Weights of a small transformer language model: rotary positions.
Each number is 500 + 25 x the weight over its row's rms, rounded and kept within 0 to 999. Layers, rows and columns count from 0. Numbers have three digits each. The size before them is the row's rms in percent of the matrix's.

# k: layer 2 attention key, 256x256, rms 0.0594, rows 36-72, columns 160-191
# q: layer 2 attention query, 256x256, rms 0.0595, rows 37-72, columns 160-191
k36 100:483496522514520501489529521500553519584477504507485480510469494513519495556524499523506451485496
q37 088:531498503543493472493504462493482473510494484492491479496522543533502486475473440504504487507529
k37 088:482517498486494484528504506495478500501479542501471474494514477499523526463453445491528507485518
q38 094:496520555504524510505468487518506494532507528512514505493496561497521540502478484478475497471484
k38 096:460492458535476498497511493496493485463506526453478505455478514500516486457481482508531521500535
q39 092:525473455460494539476503499498523494461493492532469454527494493468569523520507483533504491528473
k39 088:516535566459500520490486544509499524551499481479505490495513489461487512598552508479510481477469
q40 093:493510543520529516497460479547509453518477478456501530487500528486549505513459506527487500478522
k40 086:509513506494483489495524492507502502546518514537485547510459478527488504488518481522494488498482
q41 099:508523528520510499515484483510526487512494534488547511499490525495486515530479496440536552479490
k41 091:483520483482490512522514505487500457515506478539458545475459549494539465516521496535471477472520
q42 092:526506555535509531526475482485528477522500492505525503485549510467495507490471494489459496442527
k42 092:480497511499541521515512530516538468527536498520467480491517514533519538462501495458421434564492
q43 095:512495507515501478478546527490502487458504476506455480514460467500516497501488494553505485525526
k43 094:468489496467492474455499511483523531477481477533440470517499504487520507536525517520510481472473
q44 092:514493456482524528506506509518533511505491542516499489495484504468491495549532509451480523530456
k44 095:517525497502518476514498498468535510488463498516459492481509489473499456483495452490522510491521
q45 096:502477534512527483479463502523519470519498447477492460465512531438544546508476468461473461500478
k45 092:514544538502459548526511505482508487533506538538479489480531485520506473428501523538485500512502
q46 094:524521488477439454499550519489488485521500495536479502503495499540498483502464473526513476507518
k46 091:498505481490537507469489510490473531483469503521501486500531480468482516502522524492536510511513
q47 097:491482465487564493509495495526545524499514508508516500516474500459500509537522526472521493535475
k47 091:492509500462472499526505560489532505489479471495500507508476533503536463531532467492526512494500
q48 090:451518503563533491490499449478522506517500498463479510477498516531503488489501540538510513478515
k48 089:504511456471521489524475458526498520465500486483494513512513486507477527445439449507519536501448
q49 088:497487490513538474462503496522519512510526491485484521488478510545502465487511518498510523515474
k49 091:514506478473478433486511475512465485447503502504535548493517479506493513430447511497488516478454
q50 084:560477469459490518494505523500474493466508469538504499489489466489507535510462492450470460544490
k50 086:483495526518483534514475534524518484507473491548462482512525514476512462514541535466493493482500
q51 092:500511470480527475511503512523511475536485458531471497538511494478520492495487506527502500517470
k51 087:511499526460509499460488493468524539467546505472529521488505452531474528474494514485458486477492
q52 091:511505532517493505521500517466435469498502485511459526506520478547506559474520521518500471481522
k52 088:495519524481502531481489510501508527555520477470446471484541481500491496498506502503489490521499
q53 088:472502494482543544500459494512507519499487541456523468508504518494473498473529503480484503491499
k53 092:498532484513498462522471471527457476502533507473508543473488537529478508512480478494466537534499
q54 093:487529538529474459486496467502488494500471486471516525485503545525532497507505499482531509483545
k54 091:501495471471487496488521477494466512521487556501468506511508435472508492476475464530523472484526
q55 094:494478515570525453516466505506436467507520503515493496525512507521531509488517508520488491469518
k55 092:489489489480499450510511522512503509523483502466456481481536512511509475522513443479524521537473
q56 104:526525474476473470493486522504475502500484513495526495529528484488470487471521521495535562504501
k56 101:452491481489564565476501477460507512433493492494500494494492478517504546492505515527477517520549
q57 095:505497530549510510454482462456521462522516498453509492493496550507561494494450469542492474478511
k57 092:494494508512452518466533510487464497514510487550490513525491456503507506533493518488509477514466
q58 092:484489440459479497500538549474482539485511522567464474514526471518465484487539511516479472530504
k58 087:489503494525533493470494504511478503456470509471553500552517476456482490506460475498523533513537
q59 096:557484511491519491493498558486500522511488492522525523517485478539460509536503503482506495525489
k59 090:512494465463514471496514521501491476476490472525477482462513525477523442470492511486529496457507
q60 098:452540501473461484534511482496485503546480498506482551494498507528490499511494513546504485502520
k60 092:492514490479513486484493482485528508533491514475481504500526424469485497475490478472519467507485
q61 099:478480478518468499486533536480474499479459462527500494472473473500501488505524492530540490534518
k61 100:477511535502499465464498519513538524491501484517486477495530495493510525559513459525506506482509
q62 086:496558520523511485493495480497557494530507487464481503501505513507493463502493474493524533518522
k62 081:479524488466478537507473471491475485500532522493550523499475494495507473503480517502514491528478
q63 093:523518498448508550520478499510519462516502521480538509492491501450517502520515472439474514495507
k63 093:506530523536507552503496526501489493554502496516468523516470529509515472531565521491478483511527
q64 091:531464500496523513495525484498527484431510498556508524521484445494528526524463497510482461486484
k64 090:491515498492504502461507532506499498566530492557490504522491508471526473551536541459500422478519
q65 098:485520480478472515496486483488490513503481530496523520480514548477480490526518492444483517502499
k65 096:535522513523514541489520537499528480535490475487473436531486497482533467544523480474521517508515
q66 093:495539513499466506519493452495498475542470507499563478490505530490535472474515463523494519484484
k66 089:484501480473475534499469511512510507485478519505488508514488452484494461499504464497510501527504
q67 085:498565518507481499509453481509500433501504510456472516501489540504499492492446457501496519447523
k67 086:443479443530506479504491496499492468507528491485450482470470532472521497496529509513488473514473
q68 085:487483531505549516507459500494537522522498490486475475528506513493515474456530525532496528521520
k68 083:497505506498480516497494480522484503475511481462512547500501485519460528507485484553499527508479
q69 091:527538516534510510484475477500524500491516512453535521517499543501479482508515481523521523476537
k69 087:484529494517495531534524498514484491556484475496483480532467499450547466520487504502536497524546
q70 088:481548510497450470529531552507443489500469517517478563521502442541475480476486501498537521509515
k70 086:463496471478517454496494482476498523486499473498470471463519480487495497506473488501477492501514
q71 091:518490515495517503467521520514498515498513456518477513533463489479544464464495505531520477553467
k71 087:507493507472439511486496518455498516508505482495494512544480491508504461546509515546494482471467
q72 094:510508565541500458495481467556492524472499520466489532465516504504492486514469508503467515450527
k72 094:546470442517538491530542491531512476513528535506507474496472504504519511442474466500503498499492